config.yaml
n_layer: 9
d_model: 224
n_head: 4
n_kv_head: 4
head_dim: 64
d_mlp: 896
vocab_size: 4096
activation: "tanh_gelu"
norm: "layernorm"
norm_place: "pre"
norm_eps: 1e-05
positions: "learned"
qk_norm: false
attn_scale: 0.125
bias: "all"
tie_embeddings: true
parallel_block: false
init: "trunc"
init_std_qkv: 0.0245
init_std_o: 0.0
init_std_up: 0.0245
init_std_down: 0.0
optimizer: "muon_variant"
lr: 0.00789
lr_mult_o: 1.5
beta1: 0.95
lr_head: 0.00425
grad_clip: 1.0
warmup_steps: 200
schedule: "cos"
final_lr_fraction: 0.0
batch_tokens: [32768, 65536]
seq_len: 256
doc_mask: false
train_tokens: 496400000
steps: 10256
dataset: "wikipedia_en"
Each number is 50 + 12 x the weight over its row's rms, rounded and kept within 0 to 99. Layers, rows and columns count from 0. The size before them is the row's rms in percent of the matrix's.

# v: layer 2 attention value, 256x224, rms 0.131, rows 182-191, columns 0-223
# o: layer 2 attention output (transposed), 256x224, rms 0.15, rows 182-191, columns 0-223
# q: layer 2 attention query, 256x224, rms 0.182, rows 192-197, columns 0-223
# k: layer 2 attention key, 256x224, rms 0.169, rows 192-196, columns 0-223
v182 095:38 71 52 48 43 50 40 41 54 55 60 60 44 56 34 68 47 43 51 53 47 24 52 58 49 55 49 63 63 46 39 47 58 65 49 54 36 31 45 55 70 70 49 42 58 60 41 44 41 50 70 59 55 37 48 50 67 52 61 50 61 51 54 59 23 35 44 51 56 36 40 50 57 55 35 63 65 66 39 32 32 67 66 46 67 56 44 45 44 50 51 65 37 34 43 38 67 56 36 54 54 37 45 62 58 56 56 39 46 14 39 58 56 36 55 56 52 47 60 52 63 68 57 40 48 42 29 64 49 52 53 53 29 69 46 47 57 32 48 54 43 33 39 27 36 34 63 63 53 49 55 43 54 39 33 52 43 43 46 58 62 36 42 47 26 58 55 46 77 67 67 42 49 61 67 85 38 29 25 51 58 71 56 62 45 67 59 50 32 48 36 64 57 62 59 36 35 63 40 44 44 42 45 09 60 47 47 68 54 41 43 84 43 66 66 55 39 61 44 55 41 35 60 52
o182 101:54 69 40 55 68 29 47 52 49 55 52 68 35 59 58 55 51 58 62 71 47 48 59 62 64 56 35 35 49 58 46 46 36 46 46 41 39 50 58 65 55 59 42 51 66 30 48 54 37 45 69 42 65 70 45 38 48 43 49 56 52 49 51 58 69 24 66 51 39 53 58 29 36 42 51 50 51 47 44 76 54 51 55 56 50 36 84 52 77 55 44 15 56 49 44 50 45 57 44 35 41 38 71 48 40 56 34 59 44 66 80 53 64 65 29 29 57 60 30 35 53 55 67 53 22 62 52 24 57 56 42 62 52 43 51 60 43 55 72 40 50 60 47 62 44 66 48 44 39 52 24 48 51 54 56 49 50 52 30 49 46 55 68 38 56 54 43 57 37 37 21 55 58 39 27 50 41 47 61 60 49 20 61 42 52 52 57 50 63 60 53 53 64 30 30 47 49 33 27 54 49 49 40 79 47 40 46 46 60 50 52 46 49 44 33 40 76 51 46 40 63 67 63 48
v183 097:47 44 35 77 50 49 54 30 49 61 62 66 83 42 42 40 51 52 50 39 25 33 43 54 52 41 43 47 60 51 55 54 65 43 55 62 48 51 48 56 20 46 63 44 51 62 53 41 55 43 55 38 38 31 53 49 71 63 65 39 34 43 39 67 68 37 17 66 51 21 62 56 34 50 53 43 51 45 41 46 29 30 42 27 62 39 54 30 57 46 70 65 67 47 43 57 62 23 40 54 47 63 32 39 48 70 53 43 44 35 56 44 22 52 45 54 50 32 47 56 41 35 57 38 57 64 52 29 34 51 43 52 77 53 52 49 64 53 67 61 49 50 47 47 45 53 64 65 42 52 54 44 50 43 45 35 49 54 53 54 47 42 39 46 68 74 63 54 69 57 55 58 54 75 57 72 56 48 31 64 44 70 70 78 49 55 65 62 49 46 46 48 67 63 56 60 63 55 50 34 34 46 49 38 62 38 46 33 64 61 53 61 35 72 49 64 45 53 64 65 43 38 44 51
o183 098:53 56 53 48 45 33 32 79 60 39 46 60 34 68 57 69 54 36 39 50 81 71 48 66 43 50 38 51 47 62 48 45 58 44 64 49 46 60 47 54 57 62 29 56 47 59 32 43 64 49 41 50 62 59 43 70 41 49 44 59 70 52 61 61 40 38 41 39 45 71 38 58 45 70 50 45 66 30 43 52 68 49 67 70 36 62 62 60 46 51 56 34 52 46 43 54 54 47 35 73 56 30 68 41 44 62 22 58 21 47 49 46 76 33 45 44 65 64 77 35 56 40 51 50 41 46 43 50 48 42 57 65 39 47 23 52 35 31 56 46 41 58 67 39 50 46 24 45 49 63 56 58 32 69 52 32 39 54 37 52 59 59 57 66 45 53 49 53 37 56 31 30 59 38 46 10 66 43 59 62 57 42 55 38 53 38 77 48 40 54 53 58 32 50 47 64 55 38 39 56 45 24 44 43 41 55 56 53 55 67 49 49 63 50 50 36 59 55 44 41 48 72 38 48
v184 105:65 28 55 53 70 59 42 48 41 64 46 55 40 40 75 66 37 47 34 44 64 40 75 39 25 40 72 38 62 57 54 41 65 57 50 44 42 46 49 47 56 45 39 53 43 40 69 44 41 33 61 52 38 55 63 28 66 59 50 29 51 54 56 68 56 60 52 65 54 59 47 48 35 63 52 40 38 67 44 36 31 59 53 58 42 50 58 45 47 53 45 23 34 47 54 63 68 69 50 44 43 71 52 52 44 33 55 48 38 64 58 43 59 42 50 77 67 54 43 49 60 42 42 55 58 62 57 26 59 65 37 63 52 56 39 54 38 34 52 47 59 45 56 57 60 40 61 68 29 54 44 41 72 36 44 44 20 51 37 55 63 55 41 31 57 46 26 16 36 51 41 37 62 38 51 24 45 69 46 56 53 43 58 50 84 42 43 27 63 76 37 49 69 58 67 55 43 45 51 61 61 52 57 50 54 39 53 53 39 48 56 39 46 72 29 60 38 41 51 46 55 59 35 49
o184 104:35 57 43 38 52 40 87 71 42 42 58 39 46 55 33 33 80 32 55 51 34 53 39 58 56 66 50 58 57 28 38 15 42 65 55 64 56 46 72 55 69 29 68 40 38 41 43 50 48 57 68 53 49 47 58 57 46 39 42 60 37 39 53 69 44 27 74 32 38 43 38 47 51 34 43 43 47 33 55 54 46 32 49 41 74 62 40 61 59 43 32 66 44 63 62 41 47 39 60 44 46 47 37 26 54 76 45 55 40 50 44 57 43 53 55 43 36 50 55 41 42 32 23 40 55 34 43 65 56 45 46 55 39 35 75 60 56 65 45 58 41 49 51 50 52 48 68 43 62 75 48 64 27 48 51 75 65 51 63 54 33 27 37 63 48 40 72 57 41 47 23 48 47 57 62 62 49 36 62 47 56 72 44 50 52 38 45 51 50 44 58 58 52 59 41 52 67 67 56 59 57 45 39 36 46 70 49 49 70 51 46 39 56 51 53 51 69 56 58 65 59 42 57 47
v185 113:65 34 46 46 41 49 54 29 59 45 47 20 54 36 86 59 24 47 29 42 68 40 52 66 81 56 57 44 47 50 45 66 41 35 45 59 44 45 62 63 61 57 49 62 51 68 49 48 53 38 60 72 54 45 56 34 54 48 60 48 36 60 48 49 33 51 65 41 55 33 46 48 61 62 52 81 49 52 42 41 59 58 62 56 41 49 43 64 33 51 54 55 57 43 47 36 38 60 31 62 61 29 37 48 64 62 43 17 59 58 48 65 71 69 49 27 33 56 53 35 41 87 45 49 35 71 45 22 50 39 51 41 69 54 59 49 57 52 39 58 50 53 69 52 57 47 53 30 54 40 36 49 65 66 29 37 60 18 31 58 39 53 48 48 53 50 41 54 47 33 47 57 50 34 44 68 61 59 31 53 39 50 56 63 60 57 40 54 56 59 41 60 60 45 47 46 46 47 53 35 36 50 44 56 67 49 36 48 36 42 42 62 42 58 53 67 43 61 54 35 53 44 36 72
o185 117:49 60 42 48 61 51 52 68 34 60 42 62 63 46 47 52 76 75 31 33 43 36 55 32 24 47 40 30 27 30 62 37 72 49 46 45 70 65 43 31 41 44 52 61 47 58 37 36 51 61 62 50 44 43 79 65 43 40 41 56 56 47 52 48 73 41 63 55 23 62 60 49 47 56 35 35 30 59 47 44 42 49 58 60 46 52 58 40 57 47 45 42 45 52 41 58 76 74 61 56 51 53 37 47 59 64 52 64 35 45 45 19 36 55 61 62 52 55 50 44 55 27 42 64 37 47 57 57 27 55 37 64 66 39 45 61 45 47 47 58 61 59 40 54 33 46 71 65 33 45 56 50 46 46 52 49 19 56 52 44 61 47 33 26 35 58 54 67 49 62 62 68 51 76 65 41 61 50 63 45 51 49 60 51 38 37 64 39 52 67 45 56 50 61 46 58 41 44 71 56 44 46 71 32 47 51 50 63 53 56 54 70 47 51 35 40 72 27 41 46 38 43 62 25
v186 100:38 53 52 46 62 37 54 47 33 45 34 68 73 56 46 46 45 36 58 50 44 62 64 37 50 41 46 75 53 41 65 74 53 74 46 68 57 36 46 46 62 50 53 32 41 49 54 59 30 51 45 53 56 44 30 47 58 64 54 68 62 78 65 18 41 55 53 60 24 31 44 69 35 64 54 47 43 68 37 50 63 54 65 50 49 33 52 35 37 44 25 22 71 50 68 55 71 60 47 63 66 49 50 58 38 48 48 57 58 46 44 31 69 54 60 44 42 44 43 47 58 34 52 56 49 58 36 40 59 42 51 39 77 41 55 59 58 51 78 36 51 22 52 44 25 61 63 61 31 44 47 43 47 50 50 65 48 32 49 39 50 55 62 44 45 20 48 57 66 50 51 41 54 54 41 63 71 44 44 54 62 62 51 43 37 27 37 40 59 39 69 62 55 66 44 73 55 45 37 36 38 52 51 51 60 70 41 41 51 60 35 65 58 69 34 42 44 40 48 46 50 50 52 55
o186 104:62 40 43 50 31 43 51 68 57 55 53 58 43 49 40 68 69 36 56 52 32 45 37 43 45 60 63 28 55 51 32 51 53 26 37 35 55 54 48 61 46 54 54 57 51 33 42 20 52 57 50 50 53 40 55 67 60 53 51 61 43 55 25 44 39 55 48 46 49 37 52 54 63 60 43 54 50 54 47 65 25 37 55 39 72 52 49 62 43 52 73 52 28 46 55 48 55 37 50 41 39 49 63 65 69 43 35 53 50 57 52 57 55 73 24 50 48 56 50 44 36 47 29 42 42 47 55 67 75 65 38 39 43 41 57 37 54 47 50 60 59 64 64 71 55 29 29 39 68 66 69 69 38 40 51 38 35 70 32 65 46 37 23 71 53 67 43 29 31 44 54 46 60 48 61 57 50 52 60 42 52 44 63 53 84 60 56 42 44 45 41 45 46 40 37 17 74 41 65 61 55 52 37 50 48 45 50 81 40 73 58 61 62 46 51 60 71 46 40 49 46 55 34 60
v187 104:63 48 47 48 59 60 48 65 46 53 55 84 31 62 47 38 52 58 53 39 40 41 71 40 45 75 69 35 57 51 55 42 23 50 62 38 71 40 47 29 42 41 37 37 65 62 44 49 39 67 69 48 27 70 60 46 50 59 53 32 53 28 28 59 55 39 38 50 30 38 47 42 65 64 40 68 27 48 45 60 39 62 54 33 25 49 58 42 78 52 47 66 32 47 68 49 51 63 57 44 57 62 40 60 55 38 40 76 62 53 36 49 53 72 51 52 67 53 62 34 50 68 62 45 66 38 50 57 30 47 49 60 32 54 65 41 34 55 58 48 37 55 53 52 37 46 50 40 55 56 58 58 51 54 59 34 49 55 44 44 70 59 53 38 42 48 31 24 40 65 59 51 56 61 39 37 62 76 60 36 67 63 53 39 62 53 59 37 39 50 37 39 41 61 55 44 36 46 49 69 52 65 40 40 49 26 49 73 39 57 56 45 38 35 47 34 27 48 61 45 59 61 41 52
o187 100:31 31 49 26 55 41 50 45 36 55 40 32 66 32 40 54 59 43 51 57 61 64 45 65 74 38 28 67 48 46 44 58 68 49 48 47 27 54 49 59 62 40 59 42 44 47 35 79 55 41 45 63 57 36 28 42 46 43 32 57 49 54 58 42 62 56 57 43 61 65 47 67 60 41 37 40 51 40 63 61 62 62 47 67 54 61 38 51 50 29 50 28 68 63 43 33 63 48 68 56 59 38 48 53 47 75 81 35 57 71 62 43 54 43 41 29 42 39 47 60 44 40 37 34 50 56 48 53 81 45 49 37 73 47 49 67 79 41 35 40 30 45 56 61 62 55 63 50 52 47 73 33 60 47 47 59 52 32 48 48 23 34 39 33 45 32 48 61 46 34 39 67 40 47 62 61 44 35 54 57 57 49 50 49 51 36 48 73 50 67 47 59 42 39 42 43 52 49 44 57 63 39 63 45 41 60 40 37 37 51 63 52 23 57 74 61 52 58 60 63 45 70 59 57
v188 098:44 43 42 59 52 33 61 25 62 41 39 67 49 43 43 49 39 47 61 52 49 33 62 77 51 70 59 47 56 49 77 47 49 45 52 56 26 74 34 59 62 58 53 61 51 59 52 55 59 62 46 37 36 30 34 38 47 57 62 40 48 62 52 47 52 58 54 51 61 49 45 38 49 39 54 45 53 53 54 31 45 52 71 31 46 38 62 31 46 28 71 46 33 42 48 56 47 36 43 61 42 66 74 42 56 60 71 36 28 27 59 64 62 47 33 47 50 36 39 57 61 36 43 56 52 17 48 44 64 38 54 58 51 48 55 30 58 58 64 62 52 55 46 58 34 49 46 49 25 47 50 49 65 45 42 62 61 59 56 50 36 54 38 67 36 73 56 42 42 60 62 26 45 35 68 34 37 59 54 26 62 58 53 45 52 56 71 60 57 61 64 69 46 46 63 45 46 34 46 48 38 58 77 62 48 44 60 47 53 38 37 77 71 44 43 47 57 55 40 44 66 29 27 81
o188 101:59 45 58 45 53 68 52 55 63 22 74 52 36 49 48 56 63 58 55 42 39 53 45 45 34 49 45 39 59 49 49 60 45 29 85 41 63 43 66 53 42 50 20 47 64 48 48 58 40 46 54 47 62 70 44 76 48 21 63 64 57 68 44 49 42 42 33 35 36 23 47 67 55 39 59 63 56 45 48 47 39 49 41 22 55 53 53 57 58 45 48 58 36 62 62 45 43 38 40 39 67 33 39 65 49 46 23 59 69 68 40 41 74 42 61 56 49 62 69 57 37 49 69 64 47 81 49 54 39 43 58 47 65 46 57 51 49 54 50 51 54 33 69 45 42 45 40 55 33 52 38 34 33 59 45 49 61 51 36 63 50 45 61 45 58 40 36 72 69 47 70 66 33 41 43 60 74 46 39 36 47 26 55 46 45 33 45 54 71 40 48 58 53 56 47 60 55 63 59 38 36 45 52 42 25 47 72 28 50 52 68 48 40 25 46 39 48 51 61 50 55 58 53 53
v189 100:47 50 60 64 29 53 48 58 34 27 51 55 73 50 75 59 59 37 46 62 49 58 60 36 64 66 37 43 41 61 56 55 43 37 68 54 43 72 53 45 37 50 54 62 61 65 45 56 53 54 62 47 51 26 45 47 38 74 20 81 43 56 34 58 49 37 47 63 43 44 51 61 60 40 42 48 35 65 54 32 27 36 34 46 42 37 33 44 46 55 26 62 38 52 72 50 36 55 55 40 30 67 32 62 55 41 67 52 48 23 43 57 13 44 52 37 57 47 53 50 72 60 39 36 36 45 50 62 60 57 69 53 57 46 38 26 57 67 39 62 47 56 44 75 45 37 39 52 64 50 58 53 63 52 48 44 49 54 51 48 66 60 60 59 40 22 69 48 49 56 50 43 30 45 57 53 56 72 66 68 61 38 70 53 37 52 52 53 55 54 58 42 61 37 66 51 50 62 68 48 46 36 31 60 55 46 71 43 49 29 73 41 45 47 35 48 45 42 58 48 52 58 47 35
o189 102:53 52 47 44 59 45 46 35 45 51 49 51 49 43 34 65 42 45 41 66 61 43 50 56 64 27 63 58 43 30 35 50 46 71 36 42 35 76 47 49 66 38 47 39 28 26 36 48 24 64 17 47 40 54 57 50 69 39 75 28 54 30 54 49 47 43 46 42 53 45 45 55 66 70 49 18 72 45 53 59 53 62 57 70 41 65 63 47 50 58 60 61 45 46 58 48 50 57 34 57 54 54 47 47 45 38 42 45 53 37 58 44 56 46 35 59 57 53 50 60 35 35 45 60 44 53 62 41 26 67 45 44 52 50 21 56 44 35 53 51 40 47 36 16 43 59 42 41 40 41 61 50 45 73 53 47 51 47 57 77 46 43 38 58 41 55 41 59 72 69 63 83 64 45 64 51 75 42 52 37 66 62 55 43 53 68 49 56 60 45 55 46 41 68 32 43 51 38 50 53 63 61 63 56 53 51 36 63 44 58 39 84 31 41 63 35 60 65 50 48 66 45 57 59
v190 099:40 60 49 79 64 32 47 48 52 39 45 48 37 34 23 34 47 43 64 61 40 54 46 54 41 38 46 58 60 45 37 49 55 45 52 46 76 56 43 42 59 51 56 54 55 50 45 44 57 58 62 69 45 29 62 29 61 50 61 45 48 44 38 57 51 48 43 52 54 24 43 53 43 35 78 70 60 39 65 47 28 43 65 57 40 56 49 42 55 50 50 85 38 62 44 45 48 40 40 56 49 34 34 49 42 49 54 30 47 09 48 36 41 60 47 70 52 42 50 67 54 47 42 53 66 47 63 53 68 58 41 51 55 43 16 48 51 47 42 62 40 32 32 52 57 55 65 53 24 53 29 61 44 27 39 51 50 54 51 67 49 35 38 37 54 62 49 37 73 64 62 58 71 52 60 65 58 41 48 74 45 41 45 83 58 48 42 62 48 57 50 55 37 63 51 27 61 46 46 42 52 56 57 66 49 53 33 39 40 65 50 65 38 43 57 81 55 74 65 47 42 53 47 37
o190 099:50 52 44 47 63 61 47 36 58 37 52 63 48 80 70 43 52 45 47 68 53 69 50 36 57 65 37 45 45 43 46 42 48 48 40 39 56 61 64 39 47 49 39 25 58 42 68 43 52 24 60 43 83 64 38 69 45 40 47 49 39 44 59 48 50 64 61 46 37 74 44 65 23 35 44 50 53 58 20 48 68 49 49 47 38 34 43 44 38 44 44 32 54 68 44 52 38 70 61 53 44 63 67 48 42 25 30 64 45 73 61 41 52 44 38 30 70 60 53 48 67 52 46 66 53 49 54 61 56 34 47 55 40 50 48 53 39 67 62 27 38 62 69 25 42 53 40 59 90 63 47 52 39 65 52 40 50 48 39 49 60 73 59 66 34 43 56 51 43 47 29 42 46 46 57 28 37 64 47 47 60 66 54 40 34 54 28 41 64 51 47 43 29 28 52 64 48 56 44 55 50 50 45 51 62 45 67 73 44 35 45 61 54 59 47 43 58 47 36 53 67 58 54 59
v191 100:59 65 69 57 56 42 53 55 67 30 64 34 37 52 62 42 53 57 45 64 67 31 59 51 36 58 38 42 59 61 41 39 67 34 53 67 38 39 28 40 45 32 63 54 48 48 58 41 51 37 59 44 45 38 36 51 50 47 74 23 82 48 48 61 64 48 52 58 48 64 44 55 45 58 56 73 44 43 50 99 60 30 45 56 56 53 69 30 76 42 46 39 58 35 40 60 24 33 71 58 50 55 38 53 68 60 43 49 34 70 57 57 43 69 54 42 45 52 38 61 52 59 60 40 58 26 53 49 48 61 45 51 41 57 59 60 49 58 47 56 40 42 48 53 50 41 60 51 37 73 43 06 45 49 48 53 41 55 41 47 66 66 53 40 52 73 52 41 35 68 59 48 38 45 54 45 46 59 52 35 39 41 59 60 70 39 48 49 46 38 65 48 56 51 29 40 36 56 55 39 48 42 37 54 37 54 40 62 64 67 40 70 40 33 43 63 54 58 53 55 44 43 40 48
o191 100:42 38 37 56 40 55 51 57 47 41 33 37 65 43 53 66 50 41 42 26 34 55 56 54 60 68 30 72 41 50 48 75 59 63 45 43 72 35 53 73 64 46 39 70 50 46 48 39 42 46 46 44 65 55 61 48 38 54 43 61 60 55 43 39 61 58 54 53 54 41 47 55 67 50 38 48 52 68 49 10 61 41 57 58 30 27 40 47 30 56 29 69 70 36 51 55 65 44 55 39 67 39 33 52 41 55 36 64 60 42 60 40 80 36 54 43 61 33 45 31 40 49 59 57 49 66 70 53 70 48 53 65 51 45 54 36 45 35 62 45 44 36 45 70 61 49 52 44 44 43 34 68 61 54 46 46 57 30 51 50 55 51 55 50 48 58 60 69 65 36 38 53 68 68 61 47 36 58 45 79 60 52 51 30 49 38 34 57 43 44 43 65 52 55 57 70 35 42 64 53 43 39 36 77 48 64 69 36 37 60 57 45 53 51 59 32 16 44 28 37 45 44 50 51
q192 090:19 32 45 49 60 80 46 46 47 45 55 38 52 37 44 66 44 58 46 40 34 47 43 25 51 56 50 36 50 51 60 54 37 51 51 62 58 69 44 69 47 32 45 52 55 52 62 57 48 69 55 34 45 55 48 57 50 43 46 44 83 48 60 53 54 50 74 56 57 61 39 46 51 59 50 64 53 41 57 41 67 69 45 69 49 64 46 31 45 49 44 54 62 47 35 45 33 38 53 37 37 54 45 30 74 40 62 32 37 37 40 25 59 31 44 46 56 71 46 41 52 26 52 47 58 41 60 68 32 45 48 65 68 52 72 40 29 44 51 49 58 17 48 51 53 74 50 55 41 44 59 82 61 58 40 41 57 49 56 40 76 39 60 38 47 59 52 48 72 55 61 42 26 44 69 30 27 48 73 41 63 52 44 53 54 53 49 56 42 54 68 42 44 53 58 28 48 39 38 35 56 40 25 60 39 40 48 37 43 43 49 46 43 55 58 48 65 59 45 81 48 61 61 59
k192 084:64 53 46 66 43 31 69 63 38 49 49 59 54 59 55 61 78 29 48 60 30 57 45 50 53 40 53 72 54 68 27 38 65 38 38 44 57 50 41 22 43 62 48 51 35 31 30 48 64 44 56 60 47 54 62 49 71 62 50 67 27 60 49 43 70 48 30 47 39 36 66 55 49 45 41 46 39 68 53 51 41 39 65 44 35 42 51 57 64 53 54 68 47 53 36 47 62 51 60 71 51 37 44 43 48 53 54 52 44 60 52 45 61 56 41 57 52 46 47 66 46 62 33 47 58 44 59 53 84 42 54 68 38 57 36 51 52 39 57 61 40 68 43 45 56 27 38 45 58 53 65 53 39 58 70 55 35 61 31 57 46 69 21 55 65 54 47 48 28 37 50 71 63 52 51 65 57 45 50 37 50 61 44 32 51 57 59 39 57 55 34 71 67 30 40 79 25 54 63 50 33 78 53 54 34 44 46 33 45 56 49 66 55 52 35 58 37 32 51 27 61 42 37 32
q193 083:84 51 65 48 37 58 45 28 69 48 53 71 59 58 45 55 45 52 43 56 58 33 50 50 55 53 56 50 51 45 48 52 52 59 75 59 58 53 62 46 45 50 49 45 56 33 55 47 50 39 64 42 53 37 51 60 50 65 36 37 65 42 50 41 66 51 56 66 34 34 66 59 35 35 53 47 64 30 41 56 46 39 52 55 49 47 50 33 55 50 59 47 37 40 41 43 37 47 39 59 33 44 31 56 49 63 55 35 45 46 58 45 32 67 40 46 63 36 70 60 45 38 45 76 36 56 26 61 53 38 50 62 37 51 81 52 55 53 48 54 64 35 61 66 92 36 41 43 56 26 44 60 74 50 65 61 45 34 62 46 53 62 62 45 73 44 25 41 52 35 44 50 73 55 57 59 82 52 39 36 57 43 48 64 55 43 57 44 49 51 53 35 51 64 56 71 21 61 48 32 49 32 45 25 51 62 49 50 26 65 42 45 41 33 45 27 66 50 46 65 37 59 60 46
k193 080:33 19 53 58 67 46 50 69 74 46 40 56 33 38 55 53 60 27 54 61 52 54 47 42 28 50 27 55 60 33 42 41 39 25 46 31 28 39 57 37 55 56 40 80 48 57 49 52 58 61 44 65 37 62 50 52 57 33 44 53 39 63 41 53 71 54 39 71 66 59 66 61 62 75 55 56 47 78 46 39 48 70 44 54 44 62 49 43 50 56 43 43 49 41 63 76 60 41 66 48 61 57 48 36 39 49 41 50 45 49 52 44 57 32 54 52 47 55 43 38 69 58 59 42 50 44 52 48 66 79 56 39 57 62 34 64 53 63 64 45 20 52 45 46 06 60 49 46 38 69 44 50 35 55 53 58 36 51 43 59 62 41 50 69 36 34 66 54 41 58 47 59 43 65 37 34 30 70 52 38 54 54 41 32 67 40 50 73 38 39 34 58 38 50 45 29 51 56 55 64 47 46 58 67 59 35 35 46 59 33 52 55 44 59 71 51 50 46 45 40 42 44 48 50
q194 092:40 54 40 52 63 47 49 34 55 38 67 44 53 33 50 48 43 46 46 55 34 51 47 38 58 53 55 64 66 34 65 29 33 41 52 61 58 50 66 46 37 37 33 72 45 46 57 79 29 27 42 54 63 59 56 30 50 50 55 55 47 51 65 44 70 63 71 47 45 51 55 53 30 21 28 57 46 54 70 30 48 26 52 43 58 44 54 55 50 45 37 61 47 26 39 48 30 35 73 71 51 48 49 50 50 67 36 50 64 25 46 49 58 43 61 39 66 65 61 29 53 67 44 48 58 41 67 44 46 39 61 60 69 59 69 78 67 68 49 58 64 32 54 57 66 56 63 63 53 76 49 36 51 55 60 45 35 57 48 28 51 53 34 66 60 55 83 50 41 55 54 70 53 54 56 53 28 55 63 44 47 61 49 36 49 42 28 56 58 45 46 48 45 42 38 47 45 51 47 57 38 49 43 58 60 37 38 53 45 55 47 28 38 41 47 55 62 58 31 54 61 18 56 52
k194 087:53 70 37 48 65 46 51 49 27 31 43 77 30 68 49 62 71 58 37 60 70 62 54 84 65 64 45 35 38 46 49 52 58 41 35 41 36 68 52 48 45 33 35 50 42 36 52 32 67 75 60 49 44 41 45 59 57 40 46 44 57 53 39 51 41 35 27 45 80 35 59 33 52 47 58 40 46 61 50 71 55 70 65 52 52 33 65 59 53 41 68 47 49 48 57 57 27 62 47 54 57 39 63 45 63 53 68 39 58 60 48 42 50 50 40 58 33 24 41 47 61 53 49 45 50 45 51 47 48 63 75 41 30 58 32 16 47 33 54 53 37 51 52 42 53 50 56 36 52 34 51 63 52 39 41 52 55 41 47 67 57 32 56 45 43 51 45 62 44 50 19 23 47 60 48 49 41 56 51 64 38 57 53 54 67 47 84 55 19 37 53 45 60 34 48 58 63 31 48 38 47 55 58 47 61 37 64 51 47 51 50 44 47 46 57 66 58 48 47 50 40 79 40 41
q195 085:74 48 36 57 57 46 43 49 44 43 44 56 58 32 40 48 51 43 29 63 27 56 47 60 43 60 58 60 47 32 43 42 36 51 50 49 43 40 30 56 33 35 42 69 73 39 59 66 51 43 56 26 61 38 41 34 29 59 29 51 40 58 53 48 37 43 37 54 58 40 61 45 46 69 50 49 46 50 41 54 78 72 81 39 38 52 63 65 71 52 64 71 43 41 33 62 66 55 44 43 47 53 41 50 54 55 52 24 58 44 46 51 56 52 61 52 51 65 37 40 50 52 57 31 65 52 79 38 47 40 57 59 50 70 53 39 62 43 54 53 66 33 27 38 49 64 34 45 48 30 60 59 50 53 39 31 50 44 55 43 74 57 66 71 44 67 51 40 37 49 64 55 77 53 57 41 26 47 54 48 47 45 60 37 68 32 42 49 44 46 71 64 58 33 50 40 72 74 47 63 49 55 56 44 61 63 59 59 76 57 42 48 54 43 62 27 44 54 39 41 31 32 32 47
k195 082:29 64 32 49 46 65 58 53 41 49 57 52 45 65 58 41 66 45 33 42 60 58 44 45 47 51 46 38 43 47 63 70 52 20 56 65 59 63 63 51 51 61 42 44 10 65 39 49 47 39 34 73 48 53 51 70 65 30 54 37 63 74 50 50 68 43 61 60 48 56 57 45 39 16 49 53 77 39 55 53 38 41 39 65 54 55 38 34 26 35 26 35 61 28 55 48 52 38 58 52 43 54 64 44 66 48 39 78 39 45 45 31 50 52 50 65 45 50 53 59 56 57 41 53 41 54 36 63 43 61 82 47 47 50 68 38 29 41 62 48 40 43 67 54 54 59 56 71 57 50 27 55 60 45 49 55 42 62 59 57 45 53 30 31 61 30 60 58 68 51 37 45 45 38 35 40 55 63 51 31 49 40 40 51 47 65 66 50 55 51 44 44 52 69 37 70 28 49 67 52 66 70 56 53 28 42 60 50 49 44 51 51 58 69 52 63 49 35 36 44 59 63 57 56
q196 089:35 44 39 56 32 37 64 49 25 23 44 34 55 62 44 29 69 64 67 35 67 53 44 53 84 42 55 64 35 44 56 35 60 47 48 60 34 30 44 39 52 22 46 49 29 60 48 56 59 51 51 23 49 63 47 42 29 40 49 58 62 67 39 41 59 42 60 61 70 59 47 32 40 28 63 36 37 50 70 48 38 60 63 64 55 37 59 50 30 53 59 44 58 64 58 58 46 56 39 46 48 32 48 46 51 67 23 85 55 76 60 33 59 63 68 62 47 42 31 49 59 38 50 43 53 46 50 53 54 46 55 48 71 60 53 61 56 53 41 56 34 50 37 59 61 46 57 57 66 35 64 54 46 49 52 49 39 53 67 53 63 48 45 44 49 64 57 36 45 58 56 42 54 52 47 57 29 62 37 56 44 45 39 44 50 58 63 43 42 57 52 37 44 45 50 62 61 18 50 24 55 50 67 43 46 44 41 44 67 31 61 69 41 67 39 58 44 33 66 51 48 60 42 72
k196 086:54 76 58 47 49 67 35 65 38 45 75 62 51 64 53 55 62 39 50 60 55 38 67 58 29 44 61 34 63 45 53 63 73 45 51 42 43 59 70 56 37 61 77 41 63 50 43 47 44 41 36 71 53 47 71 50 57 56 58 26 39 49 61 64 39 28 46 30 49 36 30 53 62 57 57 61 49 65 17 65 39 55 46 45 29 24 30 40 63 42 38 56 64 44 30 44 56 39 41 64 43 33 55 58 43 33 48 50 50 37 45 62 32 50 69 38 54 49 47 45 46 66 57 59 44 42 64 61 47 43 30 43 38 31 51 30 39 39 61 77 64 65 48 43 37 31 47 46 33 57 26 41 52 42 31 52 78 62 52 52 51 55 54 50 32 41 45 52 64 62 55 71 38 49 51 47 67 63 47 57 52 54 64 62 40 38 37 61 54 62 55 58 59 55 63 43 44 45 42 63 27 50 40 53 67 49 61 49 65 48 51 61 81 38 45 41 43 52 45 28 66 53 54 50
q197 087:54 47 60 46 42 51 50 59 45 42 44 43 57 46 35 56 25 55 48 59 60 40 36 54 61 60 76 64 38 38 18 60 51 59 76 38 80 25 50 61 97 67 58 39 30 67 70 43 48 30 39 32 49 25 54 47 35 50 51 37 46 43 39 42 37 55 61 58 48 54 40 58 65 32 48 36 31 61 62 47 67 43 74 43 44 15 47 42 62 49 52 62 43 57 39 51 56 47 45 72 56 62 54 56 44 47 54 55 29 33 54 29 51 46 52 54 57 39 54 68 53 58 42 43 42 49 55 70 50 73 41 40 54 67 35 71 62 49 52 53 33 46 76 53 65 55 67 44 50 43 59 48 54 46 46 56 58 64 33 68 54 60 73 46 39 61 57 54 36 54 48 42 53 44 62 34 48 34 54 44 38 58 67 65 67 45 29 63 54 56 31 41 59 54 67 51 48 58 60 40 41 42 53 36 44 48 52 38 47 29 57 63 46 54 55 51 56 58 51 41 54 71 42 40